config.yaml
n_layer: 14
d_model: 768
n_head: 12
n_kv_head: 12
head_dim: 64
d_mlp: 1024
vocab_size: 32000
activation: "swiglu"
norm: "rmsnorm"
norm_place: "pre"
norm_eps: 1e-05
positions: "rope"
rope_base: 5700.0
rope_fraction: 1.0
qk_norm: false
attn_scale: 0.125
bias: "none"
tie_embeddings: true
parallel_block: false
init: "uniform"
init_std_qkv: 0.0206
init_std_o: 0.0039
init_std_up: 0.0206
init_std_down: 0.00337
optimizer: "soap_variant"
lr: 0.00256
beta1: 0.95
beta2: 0.95
weight_decay: 0.084
lr_head: 0.00363
grad_clip: 2.0
warmup_steps: 200
schedule: "wsd"
decay_fraction: 0.55
decay_shape: "linear"
final_lr_fraction: 0.1
batch_tokens: [131072, 262144]
seq_len: 1024
doc_mask: true
z_loss: 0.0001
train_tokens: 981100000
steps: 5136
dataset: "wikipedia_en"
Each number is 128 + 24 x the weight over the matrix's rms, rounded and kept within 0 to 255. Layers, rows and columns count from 0. Numbers have three digits each.

# o: layer 3 attention output (transposed), 768x768, rms 0.0763, rows 311-346, columns 320-383
# v: layer 3 attention value, 768x768, rms 0.0807, rows 312-347, columns 320-383
# q: layer 3 attention query, 768x768, rms 0.0871, rows 320-383, columns 320-383
# k: layer 3 attention key, 768x768, rms 0.0876, rows 320-383, columns 320-383
o311:140062141141126162144121147107176124088164148120157105147119129126100111139138135123103155122131110131103115099091112123124102122110112116144121154145137116146116158091151128096109084137162105
v312:137079140143124144114143139122098138142105134146127149102121147128106100130144124132138156110160108109110135137144093133130134122147121115124118107085133153100124126109171123154134129143118088
o312:123180121151145115108118136111150120136128126151089100161130133149149156127112097134113116147135112115162129119125127107104125137108157119135129145140134124119145107146110139096147115109129135
v313:124158114130085157109102134146143106125115135148145142164121152123137110155106135153116086102143109151084144105112126104141150132102127121112109124113136090151149109110137134107121168134127180
o313:096111140142149121150154106147120122132140172149126128132113139136107129135135139126160128154128139133145132177099183136123118130127095115107122095114075152135108111107133123157116103124109123
v314:102138143098112132111122144145097103139161121128136091102114116155124147092110106158126109105157144138159160093135146151119125140158151089121098117116095110123112127173162143141148111109103139
o314:135122119131109127134131154135109097124144107137081112147160142092122158128119121103119147116172128103135122154129093129147111107102109085160137117145173183141134108089097122110096131123129150
v315:142149146118166129092152125141121134138125161147148125091120165148146135104107128134150171120107102181142119118111086140086145152160131127128163141118136134157114109176082135108139174118156166
o315:108115109148095080155121132133193096149142115111091137128139141169090131183140158165139070130143106100115151130118154093123086120140144139120130131123155135136163129093114123107103137135106112
v316:160156150128109136116169157070152144116126115131141104138112135173177132128112106090146136121130132120125180121141116136122092149129127081149111118123130058131155105154144117108106119104146122
o316:134101138115136168156106102114167135162137129119100110143132128106070098167121144147129164112124128147139104129093115156116129108130131114103123144124165152119105138098097145100109122126116106
v317:154144137123086142131082119121134079134158147140135150116162062148122155161154161130140126107125075137139126078094113099127154157097113113097133142139168152130087130153147127140149148123130147
o317:124101106102136142136148106097144173134140122162137110147130124143093122096090123134114103124121157169141124121122181108144118148085160143147151146100124150121115117079106091151128087160126126
v318:105112177094127138114158165147160111125136097144147168131156146098124140133141116104146112102083138124170169111149125089133132134141147117141117116126163114147129121124108143126173111124152111
o318:140147104122142161145158105159130136139114150130102124103120112129097125085121104138142154149163130108118115154112118143137109129130117152127126114127117111131118108141104122094131141148136110
v319:139132129109099139142126110151119092131167156135146124152123113142128121121127115144150117159159145167144131156132112106123108106144167095136090111146124115127125179114148128137097111144117128
o319:150147113140157136108155097097147162111126127118129124138136128110150137140140129103141091104130124111128111116142139139161125102167161129120119141129131129086115103119154121127154087122139095
q320:150123152115124140095155134108163134119122133122138131148128149116112115129161135124103146169148164121101156139122126140128177124116165132151132142125174125140104138140133129106148145121138131
k320:111141134155112134149133119112084139117175114124103081144145117140135146074128122121130143152121110156147134138144114134140108103144101129134122129150111105137118134138147113144133129132140130
q321:119127082101119121132146112116138127161112146088087103121102165151124127156149162077110096140161116168122123133097118114109125155123134147083121095165143144132121151112102146155140131111115138
k321:122166067132171092141128116150122117124131138117140137117166106139119128075111142149125125091118099119135110136101110138119140126137157120128113118131117123134115116187100149101109153104129088
q322:126163125145151109134134101161150116145120126130100126134161112148110120153099136093110121089152108131128096114099117114157138150150146158123089113149144125157111112098122109122104147123114123
k322:070151134149150123126130136139120132120135155143162135134117172183129124128114133143124148137141129163145138108123079134163143151120158119131118123149142144161141142117107126120136115136142114
q323:102121185111126135132123155108102119156135084173144112105096107121106151123134146107160148126140135100119133133138188129089159148122095136146149148149093140134134121112120094121121148131096098
k323:133156117152100144126130150144158123146101131115133152129114147130087135174124121104155128087136110124145111146107085105124126132142109153107109175124188129104103139144112123148107148111143121
q324:136123114092117122112100148137092094139135107118143139077108127125128127127135145108132103118176129109157139086111131155116130103110102114091132100097085133125140161157133117134138125145138135
k324:145128121119132149098154115133117141134132142099143133134090153120129117172123113092106161126115108142135110116132119119146123157150130102148101123160139163134120148134139115124151113139152111
q325:215144137106107164148122157118122123129141143115144138118124099096117104128115145131131124112136140116129106112108071143124127146127137100131144117142174156132088121147146131116170122144170090
k325:095139167139101129116117130142147143141127113120150100103102105127132111126158103135123129120119124126147118106099126118141154119135100125134122129131135098118140133137117153148119101132166160
q326:111121123109125158104093160122131128114142092128094124106121141090109123156094116101107182120077169148133103119122082110122145128139173127134133138140147107123136158119131127134144158165125144
k326:115151118114165142146143141130142129109165087122147091168150178102131134122146152097102167169149152082107133106139152157100091145138138129120139124117107113153145107156134139129133110134085117
q327:149128109130152109116145148119152128120106127087122086148128123183135148117115135123079090124145101150087138146088129118122124110155143127107110111165152131120110085118106125107121112092105165
k327:083136136148162146165085129130102133140137154088123120162172133145125088120118145136128128137111147128176116131104109128154124121146152143130130157100127089131123106154116137114098125136126157
q328:156156131091115108144154153155120118171144124099138140110152163132069142101111144112107125153121146101132130133129103106118112085166146136148123147173160057151076151090142118132110145141150174
k328:119140105108168121132124103095136118127158129103102119164181128128122107144092171140108159126136180154128154108133123151097143094096143160121155122118084135157106115175104071179129132171104126
q329:126145112139105158119135109130183160141122171145093108124111148140146123147199148127167150098130092078150149165135186150159112114108112097104119114172164126121097100128119170152118160113099144
k329:121131110100144121143129136102122106141121137085166156131160128112148129102124109163084124147123169072097086089089160108149165115150133127109125181118123162133122134145162111147124125120154139
q330:076149118139132090089140138110096136151122102133094126147137124113126115086125120129124153122127145090170097156110143124183129129162121146146115106098136091122140096155157115114135070134101133
k330:137125143120144164122149144082137150112132148100178151147146150130124134171131106093142120090120162149110111121174102091152160140140103131118123120131145107126166161093073130121114132151110153
q331:137127098147149091135094111144138142116144085139133113133132123125105115117131132125086119148120133112150149131122080145139147118126150124124103107108115123129133127133143140144114118148142130
k331:154123144109119115127104130143116110139091144117119160167147124129149146133093133133134123154148062115142141154106128102130160122117132133148110099144131113093115133130126109129155105135106136
q332:124133126157127112159118114155139147124135082171152139153112113116105104093134145124152149169148123109161151151159159181092150110094098144125161098115150119183117147140083140119138131177150140
k332:119089048131108118097171137112115144163118152102089118077115128114164128123106098081098104099104104147115133106135146108119162136116118160118108125094104172113131107103170120116152122133103105
q333:133120124121090154112160155142109112126112113137085143123137126123137108158182107112150166108151170110123148114125146143129091127170122081134119134140129134148107121142148132114125154152150138
k333:121107131152143137129103107145102137102099132111143116084142106116138116137151189064113155149140140118110157115107176114100162139073141100136136135159148124115136098138130118138171124120109167
q334:121142139086158145096097101148147147133080143138112119142131120144146102125137119115103119131110117138170071145105152125107144113108092148133111177084112153142179128144106126147115120149163095
k334:140095098162159160132116111124105147162137103127082134140080154094147111118110165175131134148090084142135133123141135127113100106108095115098135108132118122160121139140140105105147137125125131
q335:156159156153113127149125125139109110146138094114173123092076150114131086128144161138130119107122143117116092146117161123121122145090122167136131154116139089151123114169110127135138135142156159
k335:110155117126129120115127156165099116139134139095114113119141116113129155123093159148136122100116135104125128116116159098170139102141122129119102108130091117084083104184093097169147085132119117
q336:084120106132120187119139138132144089105110086101090117187150126138136094140126144151112120123183116117158157162136097107092112125155107096115140109156119090132093128143111103126128134129132109
k336:143126132162120128132116143100121095105113112154110129088117151146133103114152128111119120114097148117138150133055126119107163151139132143132149159102122138095138097144146133160106203137130113
q337:108122114177126131125128095127130097103123150118127106114124153125176126081159087141130119151161099138154115103152139122098126131104104143131104110127120125142111120162124139125109132124149112
k337:093101101124148181104118124155178130127100083165108126142147086102160150111146110162112130158099131094145155105115115113100137123174174111115144091140149144115139161135143120119128148128082121
q338:125114085132124131143099159130145135126137138144132140108135143132130142120136113112124105162144128095138129146120133136145110115099134084146149112082149128126089137125140147129125150105153117
k338:115124102129103136061127145124156087127129080107131158145109190139105120114141120108116133134105106129145146161112118140172170144130153153141090119085113156102080144119127185156099139152143098
q339:137121169096086125113146077127144101117166118144137117113128101110109117123138156135157148083192128151143117127153106132160157139155149098107127118074107165136157132139146157121118151102124134
k339:128105085116142113090115130166138138121122070148148151100122090112137134106147154143141120125169152102140132112164134142124108145101116139107135105157164093130180134123116153065126141130106143
q340:131175157129134098102134138130101124155103115156143126119107114110159111111131119133133115104102097102173113121118105135153123107156158122139112130106072123101087071178130131133131145117115128
k340:117123150173160105126130119086153109135099135115098156122161075113100139115108109137134112112145080124095159134160120129129120106093151142127137122122128075172172172187086142151116132121146120
q341:117097095127169108122132160134115099148129138113123118118102161149130124098092160130134152144168145153124099122120125093126102131103137097128134117129111158128155105099148108121132137105106101
k341:107160113117108131121156116140138129097123144105158157096126152146137128125126108106091113136139058129111153123147117134151114102151146120106112091131128148154174143114142180098130155138128066
q342:162148151165132124105139118130100167120141175121083135086071119120121146122134123127123140107086120107114145112136131111117130138106125156108153132090137131106088124107171136114106125135173139
k342:124114123131111135177113147097103133136161066204142128143134114126133159132129105127149110123117143113140169121146122137128157134145069135160141141129138112069134151158098154110109130137096156
q343:144116115132122134117099129113109087156121130145114116151095122116118140138112148140149115148105155152122145125109098150129143123150130168143156084116143095173120112131136183114129104140125170
k343:119128146113084125102122131142091116090104110121114134138151165137147147104182104099134117120183085117093172161144160132098125165148079132104125129137117122137133114112132140150121161118149149
q344:126110129132199133189120139156124101143107094142135138171123082139139081121142136113114156121171126107119069098106121149137091118082080129148127112128135101130102125089126088118103101121101100
k344:189120107131112151154104129149153083131155181151099142131099157170172154111101105109109129112169108113112129188104133127127173175186109131144129136105128133133158134107161124097123125096196101
q345:153144132131090148115145152109124119131107110127113109100107107132077121153172145154122136144111127133141154122138142106093106080153094119156120136098133123120066073136165122144111119141113113
k345:132127089134122153116089111167148173065109112170150143164094125111130119093101095154123117103106143072143142174111134115103125099149103194114105099146137104115097108146104158115123141127160142
q346:108089139133165117134136102133117111112111153128115136091101145095123108114089139134127109130119104148123162109104173107144137123099155153145153127099091140129175128135108166075107089127149135
k346:096137111097080166182090093133138116120150159128126088140151120140126135123133129134108120125131155077109129119106115129107115148150145147173138147128142138129132160125133076131108098094066145
q347:118117086150140163093135157123160137095097121142134117131109130155085093169111138141134120146134107134116102136083132125180111129145149076125125100140142133115155135126127140100169131092126117
k347:168158117123145113123096124164211182152158142145183136135130099135111112110126150132161103144150150090140160152114123110097106106128138114135092123104136118116181075147109122122134184071111124
q348:112128090160141115136178111164090100119133136123071132119126118161137153136136162127113151118097125164128136138130123125105142161130138137136131148094105093102116133116131156103171079148167133
k348:076144115095159160166147143148079120114138120106116154126180125115086138111154129181136075085215157135133159123085072111139164062143070129129157117219116118130148170135137099153105142112127146
q349:115112123100115096137113158118107108171098115149155134120117109107104116103152100133137131150068131126137144117148077131126158143096149137145134159150099093141118109127131126199114099108119098
k349:112114158102124134109114138167103133090094114094123131168166165091136132173139091128144120098120116122133114132144170134106145147119109103085098125106110136109124101105147218151110160144132160
q350:125110107100106121144161154127165129151142166127129133112147176147114130181132127161107123116125153137189156120101149136086148167120148132094110090126122122142138130142152109103083118092100088
k350:087128129158104089127103163113084156136162138163135165107171125165112130140113131116136094138162128106151144115141146104113144114143096111127096108145135119104131147158184116119143129173108133
q351:133139144106104146129141102123091144101170107162107148129144157112114148151145129181088137145146143099153102091138153102115129152146110104111155152125117122074116144152065127125156190129134136
k351:168139176158164091102145090159130162146148089126155099143142090069106143153140094165130139134159134103103144086124156164080126111116153120124120095175167121168134126128113120084150186144093151
q352:146115108093139170200173141121131131101141169158174125153124111145143119090119141123129138138078201131116146106095112130147118167147134116136099140183146146155132160126121129114106102147109131
k352:100107174133139091063113137123176158128111175082117165123158132145126117130132130075130125118176111102139145121154185148092147117115139138119118101082128196121148183101139118128122159105134166
q353:117124092152127092079125069060127143128133140095122146100126150140110117156179109095097143140157128131076140118132111077167114106159108134100085104101160118154101121138105148095126178145186091
k353:123134156179139064109134091159128120174091072074174119138129131134146096135124100136130132126149103161174142144090131143121091112057167164141135106155144133136131100094111100088102115133091151
q354:107134129106144141135095155112170080146134134134164150110093091108130159115112167086167155162123104077118152098162129137154085111097133122128151090138171104113147129099112098129134142142118132
k354:130107169134118147145146119128101106135099095143112082143101108110099128124163165125108117083128182189102154101125129181107157093184111080088113149176134074154119061139140187157198163078119115
q355:152094137138103137138180124141159109147115139136131116147134127108143109096129130139129082054092150133110122151166116098130093118115102167077090138120094125164103079126089138153090110103128124
k355:134163129094108183131134125102104154063126079130106102153110131095139199089175137134100112141164139115072133131139150141128165154141120157138166136122191140139087143129164108153162123087106113
q356:139143126136102157137138107075118121150120181143175128083117122131100090161136135143129129144109141133158125125107119142098128179145157066111112162151139093131059122119161093127107173126105132
k356:123088156131152148132104157161163092121099153118109132170107179120125145116139157110089110104165126139109155175102182102135068109174099142099102118124128128178100110136146103091152105140117134
q357:119099154117114176104131115127099089139100166148121131148159083137150118135131099139103101085121128128166122130141081117149128069131119111129111160151118109077111114124093139149082144116164144
k357:135136140166170094124174131080126148138113125155159081153151135131059141119085109141116130119077091175094168142093155126130145139157123133158085148125109082144129133134116127150077129143140075
q358:138117101124099091133164131154102074115144119139136092120191121125195121139133160027137118125127126143125091140119121122188130140153136079150100131099119100112114108143128164099098152141111138
k358:117131138125180120178101181107099150139124153149087121109122169130111127113117131142115116097170070072157160125097146145140105130105101148151149131131115133129113141099110106142112060096114134
q359:124123147125119097173070150142165143130149151101150117134104161136122101114110176152116145103096139100137199150111160116143123190104089162192104177134141143162125124110101124107126144107100109
k359:094142118106108128117133131090129150157105102129153126134159119131109089127099126160120107134132145105142126117109136132134144125137142102126138081118097095096104086128079131137093097097176115
q360:104067101143165113172142150145102080148143150111179114145114166153185163131113115118127113102104156106144151122142117110138142170118142146161125091105108128141119131130132090121126139100064137
k360:127113105090080146141155092139132143088124121134122110122172156167084106131103105124171098166097117156105138140112147099115162151100134104144111157130168171124149131144124125121100138148131156
q361:112103103164125114123122075142121162112102120090135150104148070143128120136130146155094106132096122141135112110139146155131131096149099125105132115131130110133108122115119134095110127121120176
k361:112151150150109151089157160136127122135117134108142115161109120103084120143077170147127088101119077141128107118107118140148132192114111135113131087120091130135130157101115129190121107148107157
q362:168173175153080133181163114128128143107113118101112180160124112122163090092140103112121114114175115140112132104139114171106138124113149143100106121139097115129126120120135084118121108107116123
k362:092137173146075113102101119155148107104111159103145118130103101145091103110152148154126112114122143163143113147097116096127148122124142119174129161151138150125126152124145151083122143135125115
q363:087155117168140120085155120105156096148099105104124104137143113096148126092150134117168116098104095113136136177159144167127115145107135108120124104062110137156132131101155118168116105095134136
k363:095157137122118137122166135127079135148141158102096091151089132132078141124137151173112178086122146092143130120110140134128101117159113151136169100151148114113177100139147120089113141132158130
q364:131146105099150129102138118105191178118124127109147154119132146100139149096082121116130132138079107070125103121159148095097114145123108153143140094115127117112148136121070159157120123083090120
k364:126103184160143076059164109094120101207122129110126154134121114120089100152104122161140127118151085124162148102166160159104099164109123114135132096157093143119120145082139055082130101108155158
q365:120176105085110136109154113139131122141128095120119141110137124125091124156087108149100134143183190134156129090143139129111098111135105126123150133110109150111122096122098152136122125166126146
k365:138092122136173117110153102140104124079114166135113142107154144154129120132121136142114136130128158074137100111137126108151131111150054129130100131138118077138089178104132136091140137143126117
q366:152152146074166132139077098106089179136109106154124137147133066120121155114080171127144165133137076153172166098115116135157128120141180114146131122153143106201165116122158120121147121121125140
k366:112110151129081106138123133096135093159081171087137127072120116145134155122110115144146137151140143074119166152083118109162120163147114152174158106097145123130152102151148177127123177173102152
q367:085087124109116103148140133125094068144100130130110094107108107125113053120088103133095178103094160153105158140124127108088136111145147151126132158177137119121099164181133109136128116165147137
k367:120148139090127170136148138118101136126117092139167100145125153149123118133106115138124172146143138149135158149167074143099131150087123125150105107097089158149074125109124146167061096082122119
q368:131138155123135202098115142111121163092163105112118111144185143091109133127099129114136110133182096070096157120119192143177129116124091131131130085157115126159142157133165133124147131114159119
k368:161130115174150109113153137110134121115143145143117142130113059156135102093145159151109103142127148102125088155172122121097091123087112091130091158101137129077060132171135111131124141135143147
q369:136141112113139134186143069146147124122151145137143134126144123113109141120091152160093127149160133138122106133127154096076116124093133106084098114115152148130140160105148135122132094092093136
k369:117131164160139121135165125098127123131194149183147116105141145074150131167123074125132107135150152152145156103166107111185093112155116140122160125122156158135109121167130112144150177111134169
q370:166085091128136137079139084109104116102128121165105104112143076131184181147067158124124153122115122117077194120090122119142105156095148120137106109166129161084119145123138085104129163075105153
k370:119070129214113133099124150121106126112136110110129126140134095144214084129122118135159114157156131107136144116154126139133130135123135154127129118154143139071125121083147097142128133180131143
q371:150136125119071090106152135109110168123079125132085138128117109144166125136129119172148136104151152085154111119171093134167113125114139170111106115106100194105121091133114164134140113091152139
k371:116077130135155105102145152088168160170159156077113149100099075139138126147102095133112173171128092064140107104202116108122126081140109137116116102170113100094116142141120096114086077109124120
q372:076062148129152130126121147145115162156145145124127119175115132114158144141095110125156098119148110145142115149132087140144108099090118092152164094164147132116114177142080109116144103112073185
k372:135105096127139131100110124088128071134118111133137111162082117109109140140112083122173122129146129075150122111171148060095110126111169110099096112108139124176155121113141116163121114138167164
q373:117121145091149145167090142120108102125127162140099156080090137133143147130138123142114116159132154164118134131125192171127093132131122108134165120117123106172145128094111171098152125141157128
k373:108125126129144115137149095111114136128116109174132130157135151121157111139139191114120101107189119179105074172099111177095141138130060135101163116161086181177137115077143151163145153132103114
q374:130145164097098121109121077124125136180105155140143114136125149149148117145111105150136110111108121184183183153142127120085144191127098125126129110105148144076107130116119131112070144126128131
k374:082190129126148182118137192106086139152156146158152108169114120144137109083187159098161152157099119154129131083129126152156133166143079110143108113099135141086154114128111163070115075147135130
q375:114134100135120109093103089127112127120124129139152146142109103138083143130148148124170152156102142099124141133142146110122074140123130118119145125118119139148121128153131062149129136143121138
k375:122103121131109117116098163123215122107120094087130117105153146127117127102131156108140094065145138095154149146115183138127161144125136120171132109131144164138100127119166114138121112118097132
q376:116082119111126112134129139111153133110140150130164103097108107163166153110092111136122115109123123103144133146181103139090137134173163111117152137104152183100097166099149147071136094122187135
k376:149120131115137180128192121148154126161131147168156088153124163109099133099175086128155109116089136107169131137142136134128151129149121136115147102143155106167132105111121088166142172142134152
q377:123145086126130115160135119167140099128115159130134116181123169124109129120097166167130136062128120145138177139146093135104125108130109126087111114095096146115087112135110158157130135103120178
k377:121141126161046130132135141125158130052123138135159129170176139098162129153099124155178131154158138175096160127133132098137110132135175101113132128129152086129136133118134146147133140141105144
q378:106071089149124116119118203157143123106137115131108137118162159105152143096103134123077106082164112069080096129146125144119119114126128172098115109086119120098116116133103152076120134143116106
k378:066093122136100120094129143058106154120143061112088116131176131157105144125148150161115148117152145163151145096131105120102138110087122111114151093119121082162130127108109116112107118178087116
q379:139102136102107110152120148123143077143118174085110125125150182138141158127171067118107136107190166119142165126164137129142119144115136101132097124092137142034133097124134150141125138124131160
k379:081113108095101118146130103168102135169124141150097127156115098140112145089134139118194182152100123185110126150117126174154128098082091120125156093181099127168154142141087090104136165144175096
q380:152158117102100124156115145123075155127171165150113162151171109088131161131090107121140143098131143119138136113097147148094180112142127178113129132088159139132112136135119178110155146082137128
k380:125150157145150138147145127170133080181150093157141121091106121169145123161134152109141146140126106068158127121170087132108074129135139100115142126148109153170162092126149105124140123143117137
q381:108106078119110107147106110155149129137160122148120184138109147191088087089135145133133137142115100077140138097113157127121098158131160166116147117135143125156118156157167107122130136135119142
k381:149135155151134167127147090140126118114193121176133120127081144110141144116137126133096124128119159145103116162161102142107185119079151127160133121115099139151167122133102105131118108183114123
q382:111140120105095181123129139108106066117128144154161116130097097104119149135137147124133109177118114176168111136105138155117186136113157118109168136117140082143103157147127110106118152063135167
k382:129158150123148089119136125096130111099137127126131161128149173111175160125117108103072089120116145115086181094157120113100125130177156119130137071117137125166122127071135111166136122133091134
q383:157120170121114105100093099136141061139110075128115120128096152120169141178156160164120157104154103168134116129141150077128175132115073070113088094146097125186166099084112138111124173125170166
k383:193163091091100154169132215115129091108129142113138116120178109148162147122113104095178118160112179092128079114152145139159115135153157098132082134157152156114127134125116156098128076165130122
v320:110101152127168144162133129162175137127128082105103120166171093107162132106153115146114092138126107060150112156120100135096139076143149079178127137132116139191103117116107136135104090113096107
o320:092148145120129136130116108116147139115096101125090123159170129113133128121119144116130137124142145132130121161153086173137138145120130158173143084120123149159156097048149188146109123134134103
v321:136096120119132117109101098129135115141105085104112160116083068126149098122165146122090130150169132145074156134104112130103100150126105145132133100148112119115134121137138128157158132124133106
o321:091125117145123143136141146128120150091144124154123065131139142138105126092096121108095116146111130189151119153125159124116077123119116114114126087124110150102143142141122124115117137136094129
v322:083113153127095121115116103136173114112126149129095092110141141119139113104130140083154156149151087134101126108129142101144100122092151129130158078103134097115146125120146113095169149144147149
o322:148118202154099119107177138131127128112135123069122153107156124115110129127156121157134126078146134151127118139148115098075131134088101132096121115112147116120139154145081087094133153088110123
v323:151160143150099147150125097097116132130118147192102126196115211095149087144096083125130093132098132134136158152146133150133111175105153147150156114108091127134123137092140103138116129137083117
o323:123132134130116125152112103128126107119149129139119125121068113062145140129157134128143093093108146098128095115063096165105142149092098107115138122053186180161157138115137119126204140102148141
v324:154132128133148123125176150148130148141106160108111141114122216128147113102144102131162114116125132095104113125132099129090127154154128171179101152124095196088116117118161103092130097142162135
o324:161140128107114115101128088161135166108135131122132148085131150134119135168130098097109109126113109147143082109165122089152129118092131082132095171106097152110106118125095123111120088149194115
v325:141122128139150107101117097146168132154085108142130132160152118094155159155123155114138092158134149121134051156102148125133096126123122119129116160095137121135173112108119174131172155096159162
o325:175162125099116154168095145114098085129144091119096089155098143117122107112149134113125138104061140095109105136154112095141102106175127093124127165122133117126136150110135136122125150148145103
v326:166117160156180098148135097097140113146139106116138114123126101135116122135156138098081156136164113123164109149131125132119122143128125134128157120117174100103165135074141114106141146167133169
o326:096108143135132113156084171111111166151106146137168136098105179123136105145130098114120099137133147138124071172093123143116119099136103152152118161116112068116099182110145096154127116139110077
v327:107083139118169108126118113100112096098121123120115103127136089090121136122118104113149100137135147124084113107154158153139097130114124105127130076142113122118109141163133106125094130132130144
o327:125102113145112104113110085131138121101127112126112113150173158130104115102106141077159137137131121124155128163118161143140110132133103167128113168123108114144122159141140148125156104111128150
v328:142108105099126145107188131085112108133169122116136130169114114129129130171145115125138109120130124112141145108099092124147154110077100122116123099130103150162111074114105114119095110100101142
o328:124163121135145111121093136113140095103110159128116083124079127113115115145086149102114184143078142117129130157112128141106170149107087144145150096161140145107136124091118163169138126105164139
v329:143136125122082190103106125115137090112108104135139106110125177102147151132135133128102086131165118122120148151146103143104123133144132092111119134142081111129143138160123102136137191159123127
o329:171149114133118126156111097125131130131157131096103114117079131128109107118137143106133114113136182133136104139145088138119134121130134115135155116131129117110134112130153164126170126122184096
v330:127108142142166203098114148176122112109082136116140099121148084132130116168139117154139108117108129113131138139160133108114126127075164100109128111112098129152103139144090088163078116143147116
o330:126112117167106097112118126152137146077187086164149134107128134085108100107149148136147124108150129152164178141115082088111141169128119103156079134128136113175135105106128086124155160120115085
v331:153100123158101172165110186156154140173115119113119126161103113139171136133162136181118153164152122163147131119135131161095146114137133097140138101068085155175146114111106115102114129140156160
o331:132158116140108142147115080154145173126124092109146128125105165134079134144121109137166175078102125099158119182167119131141153110126123130116126129095130138049069138129148133098114124151174139
v332:159097098180117106101129134154115102126121104149139144138080133102124154135127128108112142150106117077160128117163110078121144126154119109125081121168154088146165156123166102124146152113195132
o332:147079144102148136137143112092150144174129133141139116102127121119104152133127092120175146095079129154120130144196112126112106153103139092102136144130119108143127146108112114140137116154143108
v333:111150141144100125177111136161150118149093136125131141126103150150161149125139116152178116154154123113108020145156155135144180109098109138131122135100164154111156148122125140092099171129148093
o333:090101102117104189106125104131090141135139116139106122130186124137126145106104139108125147050125109120134121121140153126141149107117164114118110146145137174131118161156132149133101149130114117
v334:101078066115134124120119128147146103146103145153143108139130091179114159126127124111124144131160121159142112160140123108171112166095115147079124099102138103077089134050107117132143089123162134
o334:176096110156119128196137108119113109131162148145154118156130090109154130135128143167146129151182169131130137114066157113127132111134141142180149128129119131136075149141153096130139136167125129
v335:115128147124109125144098147111087107160143126137097158134161146137125105078124121150132130098118147141138158113090131122109127153098112180117144149104136152154087133109121096162123152122176148
o335:052148135128110143155121139105073132143133208119120128101141128137130141128085137158129147134119135115131117136131143145164105132097179131117171096165093130148148184130097132161126129137117117
v336:090166133066088075105110147123157132091176157147128125137123123130115129134114138175139114151137091130134158165175141158161135098093117139140126089110119112146112141113165146150078129163132135
o336:131113155127120130138124119102116157114144169144106117161137107093128133113101140160160131106162164095164144090176123080132152135124129132111120111140142090137124101120104100145166123148141098
v337:107118142105128139131157146124136127115132053098126120098144135125150081128141134108079131150158133146152114116142129099140112120089107132136137110141094144079135099085104106095105098113147182
o337:129176109124130124156094179129129134136092102111162108118160129161086136143052093139146114135118198121105148170112097146114111116107087093095113146120153140137122149139135145111115138068094147
v338:127103168116109108093129144120127151113155150130136128156155157121122093161114109123109062133116130138109134160133133148149132169124135139154143061098165126131108120155146131118137085128129096
o338:125121120130156134076126128115098134143148109134147114125106169132145143118109136154101142170140135172137112093151124082142147119144133095091115129127111128123160112168085141134141142146142128
v339:092131131113155114146096172119164151136117132124087078129135126141117071122168171150065190133129068155093154134143119136154105125167133108105142106138127119138146062093088145152126123120137112
o339:128122143145093098117143129125095163173128157139099134117116125105142087149109126111151143102180149159094124104115106121143120154121160178152138101174144099127101115146141125057143138142111108
v340:080137144161102126176131059167166134168136131162119193130133124142104130101187132157085161102091115151129175164105116117113160093100122100114100122119137072147105119145067114098142162152107164
o340:116172142111141143127143163131119145133090086139153085100127162150148148133086116133182133130124142131108176126163096094104107127136116151168144119176132097125114142112120149115144153148142130
v341:133106123142124104133131110154113097095124108139137107121132165168161132121096168118103105069121170112107105125116136123142185138101122104146161136134094125166143110087074109126106128115099150
o341:133138142102128174167124175079166137123140095132112118138141131155119135108101147149128074147143103105108123111107135120153110111149195088118149133077121117143097153166140117194110105089118154
v342:116098113127136097146117102134156103109126127139142137112117138124128114129098104131126131103117170080168127123124085125121110151097127148144117139094078123099131092158124132143122153171137157
o342:173114140093119128074100123134130144110154126147089143120106118135121145115141124134119175135132117108082138110128113128132112104146204121160173106121157154172080118122103168108123133133124174
v343:115129172128105156143137122136132167115145081120146125181101165096128127119118154118124128119148173144131096108147116176135115154145105099135140149137149175126147071085127116144137102084145174
o343:129134166133150101127170181109145124129136076091142111147126131150155193088129172123098157130114089145129083199140146114148150123120159119086112082164120138123131144163131149137127132161100137
v344:130119125123114142192153142132135101143146159140138127139181112134162133129085152134099126129123127127116123101123106144113140161089101121100132087115176122106143185120096090126121144122091126
o344:109129143096082153100100131132143178098098110139133146136116075087095131114152131153134171159135149093125145130128110147156141114159132128130133099137126121132137114104117110144172144149141136
v345:106151074107153141141137083157132091145161169111107151125131068137121128148115112155144113135182106125102153120063174127105113150139168156083152108143135091113099188121160145082148133142106118
o345:088155106183084105113148150128135112151131137137091161140163112130154113121108164165097152103182172119104129116132116163142162131121113103111128159119111147142148128111130168099120122097075124
v346:205158129112142087101103142154139138111122116103089167174160137138132135142121102163136106129100151141115096116151087129082137103122125088153143103130106123115171170116141120151116144154131112
o346:108088158120166135137130134144112125115110149167124168150094107091114101115141148069124122097140155106123085163151157130122109109165121122087143099109152148102136140063109099141140111129174120
v347:111119115126146146144120121122133172126093150105156093121158112089133147105126118143121148156141129121136168062098111118108131133096135136123144123118102132134150159130124122133118105114150107